config.yaml
n_layer: 8
d_model: 384
n_head: 3
n_kv_head: 3
head_dim: 128
d_mlp: 512
vocab_size: 2421
activation: "swiglu"
norm: "rmsnorm"
norm_place: "pre"
norm_eps: 1e-05
positions: "rope"
rope_base: 8250.0
rope_fraction: 1.0
qk_norm: false
attn_scale: 0.0884
bias: "none"
tie_embeddings: false
parallel_block: false
init: "normal"
init_std_qkv: 0.0213
init_std_o: 0.0
init_std_up: 0.0213
init_std_down: 0.0
init_mimetic: 0.5
optimizer: "soap_variant"
lr: 0.0036
beta1: 0.95
beta2: 0.99
weight_decay: 0.0
lr_head: 0.00567
grad_clip: 1.0
warmup_steps: 200
schedule: "wsd"
decay_fraction: 0.426
decay_shape: "linear"
final_lr_fraction: 0.05
batch_tokens: 131072
seq_len: 1024
doc_mask: true
train_tokens: 606700000
steps: 4629
dataset: "wikipedia_en"
Each number is 128 + 32 x the weight over the matrix's rms, rounded and kept within 0 to 255. Layers, rows and columns count from 0.

# layer 3 attention value, 384x384, rms 0.159, rows 323-371, columns 128-191
[[180  90 121 115 154  50  95 153  67 174 101  57 118 119  90 128 104 113  97 120 123 126 125 138 143 171 143 121 142 139 163 128 129  64  94 101 111 128 111 136 132 108  96 100 156 161  50 115 112 218 163 134 149  73  63 170  98 118  52 125 180 102 128 136]
 [109  63 164 127 123 206 117 163 154  69  54 125 158 122  94 171 133  98 102 199 151  78 133 121 151  98 114 142 141 127  60 197 189 183 140 156  86 123 125 101 117 122 170  96 172 139  85 201  81 105 140 165 155 151 131 150 121 116 143 176 139 114 144 149]
 [177 173 193 164 146 189 113  99 129 155 142 163 145 156 117 159 173  74 123 118  95 136 157 181 119 123 115 158 133 183 125 120 153 167 141 168 117 179  70 120 163 165 138 155  89 134 150 161 119 130 147  79 101 200 118 140 128 172  86  82 138 137  81 153]
 [137 140 138  93 107  99 119 146  57 117 138  89 163 107 140  91  98 154 160 173 110 147 123 160  66 102 119 235 116 116  56 155 114 168 101 107  97 134 132 127 143 110 171 136 126 106  92 180 133 151  94 150 109 107 136 123 154 112 133 194 103 121 103 132]
 [ 75 125 106 113  84 191 114 117 112 143 118  80  77  95 196 183  59 113 139 125 114 111 146 167 127 134 139 113 102  73 122 162  77 139 130 118 118 133 122 126  80 203 105 122 158 180  96 183 132 128 110 133  91 130 134 113 184 143 141 128 152 178  92 149]
 [ 88 104 137 139  97 141  70 143 106  84 106 111 125 154 167 177 140 134 108 145 147 188 115  59  96 127 141  91  98 192  85 155 157 147 154 116 156 150  93 136 156 122 125 134 125 148 149 102 180 140 136  64 130 142 144 129 104 108 128 126 174 118 148  55]
 [155 105 101 149 113 104 173 118 135 151 137 156 153 121 128  95 173 123 118 144 160  52 142 167 129 143 176  97 132 114 137  77 144 101 146 115 117 125 148 135 144  69 156 169 115  98 152 118 106 159 144 121 107 163 121 134 174  76 146 176 147 141 141 102]
 [ 65  93  84 120  99 129  78 121 199 123 109 160 110 181 140 155 134 173 156 156 130 158  87 122 102  88  98 126 134  97 153 134 172 155 122 111 139 145 114 121 114 158 115 148  77 140 143 121 155 133 154 210 120 130 156 180 120  96 130  73 116 136 151 111]
 [129 115 152  87  61 155  97 109 152 157 136 168 175 166 119 120 151 164 164 114 172 140 140 120 153 123 178 103 180 136 161 129 112 134  43 108 106 175  96 143 100  62 101 131 105 124 140 115 145 142 102 103 110 201  97 168 157 133 142 124 141  91 156 158]
 [198 152 140 149 134 152  44 152 113 104 103 115 110 105 117 134 174 103 128 120 127 147 145 147 103 142 117  78  90 178 123 202 129 112 180 103 120  89 174 149 143 131 153 131 155 143  80  83 192 119 100 107 132 138 129 143 171 122 149 148 106  83 136 148]
 [115 103 121 152 114 166 180 103 163 165 188 155 104 102 114 160 101 208 123  95 182 105 150 124 105 111 101 119 160 162 123 154 180 115 134  91 132 115 135 122 172 148 103 105 146 195 134 109 127 166 129 119  71 103 192 156 165 128 163 128 138 113 138 162]
 [160  92 126 183 199 116 141 155 145 149 176 121 180  76 138  93 187  63 105 111 158  81 140 156 155 130 159 115 103 165  97 117 141 106  57  76 123 123 137  88 146 114 124 159 110 209 162 109 152 161  94 157 131 144 157 163 124 142 155 126 146 102 109 103]
 [138 110 160 130 101 110 131 109 137  92 146 149 122 107 131 129 207  66 160  92 138 123 120 101 157 135 113 139 104 123 118 133 104  66 119  84  98 101 132 144 143 137 114 131  99  90 121 150 127 124 135  98  67  86 189 105 134 129 201 110 119 121 118 152]
 [117  99 141  94 131 116 100 175 154 109 160 122 123 146 117 146 133 153 189  88 128  81 186 100  70 143 140 110  95 191 130  89 145 108  93 149 110  74 116 163 189  91 183 126 130  98 172 114 164  77 109 160 161 123 162  86 127 136 159 138  62 143  39 124]
 [106 130 131 168 142 130 139 139 178 154 135 159 110 194  96 117  92 134 190  85 151 105 125 122 199 145  62 121 210  52  86  88  97 118 125 167 101 121 168  92 164 216 152 117 109 160 104  60 121 153 147  93 138 109 127 131 131 150 122 139  89  87  49 183]
 [117 109 127  73 125 163 112 185 133 108 128 131 162 132  91 106 171 159 178 118 133 135 104 139 101 143 144 129 143 168 122 132 142 101 196 163 200 148  49 179 131 129 135 118 142 149 133  90 195 114 121  86 125 137  80 152 115 117 122 162 169 179 132 108]
 [135  82  78 146 200 150 106  99  91 158  91 114 156 115  99  71 158 185 160 101 122 125 161  60 135 133  96  35 134 140 148 130 161 103 110 114 162 132 102 143 110  85  57   1 141 119  71 102  93 111 128 134 155 126 166 145 153 103 114 161 152 124 108 163]
 [ 83  83 133 154 117 122 132  86 114 131  78 140  93 100 114 119 168 133  85  89 167 102 191 115  94 133 155 135 163  99  89 132 126 152 154 180 168 142 149 165 105 131 128 145 111  80 138 187 124 117 137 121  85 157 185 143  92  98 131  94 155 149 172 112]
 [103  88  64 116 153  78  95 125 160 149 132 135 127 132 198 142 120 129 153 108 128 128 170 135  57  95 107 142 140 124 113  74 156 176 125 153 170 106 100 115 169  63 104 141 170 102 121 146 176 117 148 138  92 172 141 124 130  66 177 163 138 130 133 131]
 [ 89 105 174 198 166 134 135  95 161 163 115 126 169 134 159 143 103 123 165 103 170 188 196  93 144 161 178 117 103 115 138 133  89 141 209 173  81 113 145 121 140 112 137  93 197 137 120 163 106 114 141 100 161 146  86  95 149 161 152 109 121 149 178  97]
 [179 183  87 122 130 138 119 185 124 148  93 147  94 134 229 183 126  80 151 119 139  75 110 129 174 122 108 123 180 121 124  50 124 157  77  84 151  76 168 133 122 168 160 114 106  90 139 140 109 173 123 161 152 139 178 127 114  45 134 156  95 175 147 191]
 [199 156 138 114  89 208 123 154  86 153 119  93  68  77 129 148 120 123 105 172 157 192 130 126 156 125 150 126 136 113 220 128 165 143 139 113 138 118 109 114 146 109 104 112 166 119 209 148  80 148  92  76 156 171 126 138 117 154  87 122  69  98 136 175]
 [119 122 150  87 132 176  85 155 148 173 125 201  89 144 138  70 153 111 148 130 128 141 144 205 155 171 107 124  30  67 154 110 107 146 169  83 135 146 132 124 138 190 128 108 145  90 107 175 110 168 115  83  84 133 115  55 115 170 156 178 164 123 107 114]
 [ 97  77 164  83 129 162 148 151  46  49 149 114 160  72 134 136 151 104 159  94 114 134 151 116  91 122 151  90 102  93 126 149 129 124 110 155 113 191  40 103 157 177 131 156 148 180  99 172 127 156 168 122  48 144 104  92 164 126 101 195 119 142  89 108]
 [171 106 113 110 151 173 150 130 131 128 188  59 130 119 176 146 128 142 175 128 118 127 126 145  89 185  86  40 122 120 146 101 183 103  81  63 159  83 112 122 188  48 179 127 129 166 129 113 114  59  68 129 138 197 171 132 101 128 145 173  89 146 167 148]
 [ 90 188 159 168 158 105 152  96  71  93  97 138 112  84  94 135 167 149 102 196  96 131 120 124 110 155 114 125 183 158 169  78 128 118 145 166 130 163 145 165  85 168  88  70 151 142 128 125 165 160 137 110 169 134 156 157 147 120 146 120 157 117 123 108]
 [141 132  98  74 150 175 176 125 170 123 179 110 174 154 116 134 154 178 109 128 153 122 120  96 108 166 109 150 177 129 148 164  53 166 104 136 108 171 206  90  73 116  98 117 103 119  56 136 138 129 121 110 153  76 106 118  72 128 122 117 115 134 109 101]
 [178 103 173 142 105  75 110  85 173 238 149 143 132 140 145 148 123  95 165 132  97 139 110 136 162  26 133 114 107 111 115 179 144 108 138 108 135 128  92 119  93 141 156 117  86 161 115 194 145 101  91 109 129 150  71 132 137 156  71 156 186 125 100  87]
 [ 99 106 156 132 101 109  52 110 141 161 169 186 108 150 112 117 165 100 125 107 123 108  77  70  99 137 142 121 116 133 174  67  89  37 107 143 178 137 146 191 117 154 132  16 130 103 101 133 154 144 184 169  73  55 171 117 176 142 114 136 148 131 137 132]
 [149 122 105 105 141  99 202  89 160 105 121 131 137 134 169 163 107 126  62 115 137 182 131 123 149 155 130 133 174  96 100 159 181 137 192 123  72 102 102  49 105 133 161 133  99  82 142 126  82 102 126 119 145 142 163 127 141 122  63 150 122  88 112 152]
 [106  93 122 124 119 155 190 134 122 153  98 180 122 115 163  90 123 122 137 118 162 103 143  65  77 197 160  70 137 145 134 102 123  81 148 117 111 194  79 113 180 116  67 152 133  95 118 101 203 134 172  95 122  64 105 143 133 147  32 155 103 130 104 117]
 [133 103  60 122 108 132  74 177  79 158 161  97 138 162 111 131 110 100 130 101 133 140  45 173 118 144  75 165 140 116  60  92  77 157 154 126 107 139 153  87 111 184 100 152 187  55 121 147 184 125 132 150 172 101 142  60 150 128 122  90 165 106  88 130]
 [128 138  58 135 105 126  92 133 120  85 148 107 116 130 154 103 169 118 126 140 171 136 138  84 141 137 144  73  72 159 103 209 126 159 102 172 154 185 150  82  97 124  48 113 170 118 152  96 133 126 116 124 125 115 136 151 136 137 114  98 142 139 139 136]
 [108 118  86 105 155  70 114 121  95 122 105 155 112  91 121 112 116 159 112 161  88 186  64 144 134 203  62 152  87 141 172 181  84 129  82 100 136 114 118 138 131 158 195 189  99 156 155 135 165 163  90 179 103  36 116 104 150 125 149 106 105 156 142 157]
 [102 128 111 144 157 116 111 161 128 146 120 120 170 133 137 168  78  73 156  95 170  91 124  70 108 105 139 146 161 105 174 113  34 102 134 221 173 151 124 128 136 154  56  88 109 153 114 114 193 130  99 128 105 208 151 124  59 125 132 140  95  88 138 146]
 [141 149  94 135 214  93 158 101 136 140 132 119 119  94  95 149 155 129  97 135 119 141 127 156 109 166  97 125 137 201 151 188 125 156  81 161 182 101 175 120 118 100 106  60 170  60 151 155 141 157  63 145 117 107  80 118 182 135 181 103 163 122 162 167]
 [155 130  77 104 120 152  78 137 179 136 154 128 104  92 119 130  83 151 171 126 137 110 165  60 173 169 112 157 132 114  98 157 102 108 113 111 120 130 137 155 139 159 113  39 103 154 159 151 170 105 146  95 128 167 139 116 112  87  77 109 116 136 240 188]
 [169 107 173 159 193 134 124 129 146 177 113 150  65 107 115 122 150  99 135  81  96 101  86 149 188 160 110 141 104 120  76 150 107 164  72 128 126 128  71 148 166 225  91 123 151 145  93 126  77 132 145 180 122 111  93 142 115 106 118 187 151 101 115 116]
 [118  98 146 113  98  62 110  99 101  90 126 145 115 119 119 145  97 102 127 131 133 100  81 124 126 106 197 168 149 205  70 216 191 161  62 103  65 112 147 159 166 111 143 174 155 158 159  90 101 107 156  98  85 173  94 126 136 167 100 155 102 112 142 112]
 [117  85 141 129 157 126 216  57 177 120 129 132 121 126 138 155 129 132 131 141 138 129 118 127 126 107 123 176 159 145  80 123 109 111 102 101 143 137 233 146 122 107 134 145 159 122  78 197 130 163 135 104 116 152 121 117 150  61 152 114 210 137 194  99]
 [ 89  85 140 129 105 126 171  67 153  74 171 162 168  98 128 165  67 139 107  93 185 160 113 148 174  87 117 129 162  86 107 191 134 194 105 150 110 111 145 102 159 112 114  90 179 129  85 157 164 148 115 159 180 128  98 108 132  88 156 162 163 159 192 161]
 [137 132 150 121 128  77 124 156 120 141 116  88 183 147 129 124 150 122 156 166 151 106 141  88 109  97  77 108  97 120 128 139 123 138 159 194 133 121 175 122 159 121 141 122  81  90 155 125 122 123 114 152 102 127 161  74 112 120  99  90  73 135 159 131]
 [176 104 119 172 125 126  94 102  85  63 120 156 110 113 166 111  96  84 136 113  96 129 103 150  82 144 138 121  98 135 103 166 116 148  89 106 128  87 138 154 121 138 166 120 146  90 136 103 113 156 131 122 178  94 129 157 101 145 121 116 153 144 139 136]
 [133  96  94 159 151 142 130  86  92 113 182 110 110 107  99 115 103 152 168 108 117 124 116 114 176 108 154  80 168 100 149 171 116  86 153 131 110 152 120 123 131 111 168 167  40 106 102 137 160 119  62 110 125 125 109  96 118 176 129  70 149 104 117 123]
 [118 132 152 118  73 190  86 134 102  85 130 158 102 136 160 134  89  82  37 146 142 134 172 122 169 112 147 147 177 108 145 108 150 113 124 164 112 145  74 141 140 166 147 132 143 132 136 171 128 131 129 149 211 163 116 106 177 138 136 117 167 129 138  96]
 [139  74 177  74  85 147 203 198 188 147 106 119 134 162 136 143  78 127 132 144 164 166 149 121 153 147  58 180 107  72 141 141  94 168 153  84 157 143 153  67 191 184 137 111 136 150 124 152  76  72  59 138 162 162 151 114  64 111 167 115 204 128 153 145]
 [ 68 125 122  92 120 162 154 141  86 118 129 162 127  72 125  97 196  46 153 166 135  84 109 143 179 198 168  60 108  67 190 153 116  82  68 119  66 125 134  55 117 175 105 166 152 175  76 149 158  91 136 149 121  86 146  76 183  84 201 134 123 171  61 150]
 [ 62 145 156 191 119 151 166  71  92 111 133  95  96 135 159  65 141  73 113 168 163 157 102 122 106 126 168  80 182  87 147 128 188 131  94 140 125 132 168 148 132 103 150 106  79 181 128 178 112 160 175  94 111 148  63 121 169  75 133 173 110 152 106 133]
 [201 168 149 159 106  39 171  77 132  29 117  69 138 117  96 129 171  85 105 103 160 163  94 201 154 146 171  78 122  91 162  91 205  84  95  94  75 147 130  68 160 130  92  80 126 165 127 187 139  99 139  79  98  93 191 142  58 118 177 154 168 106 147 122]]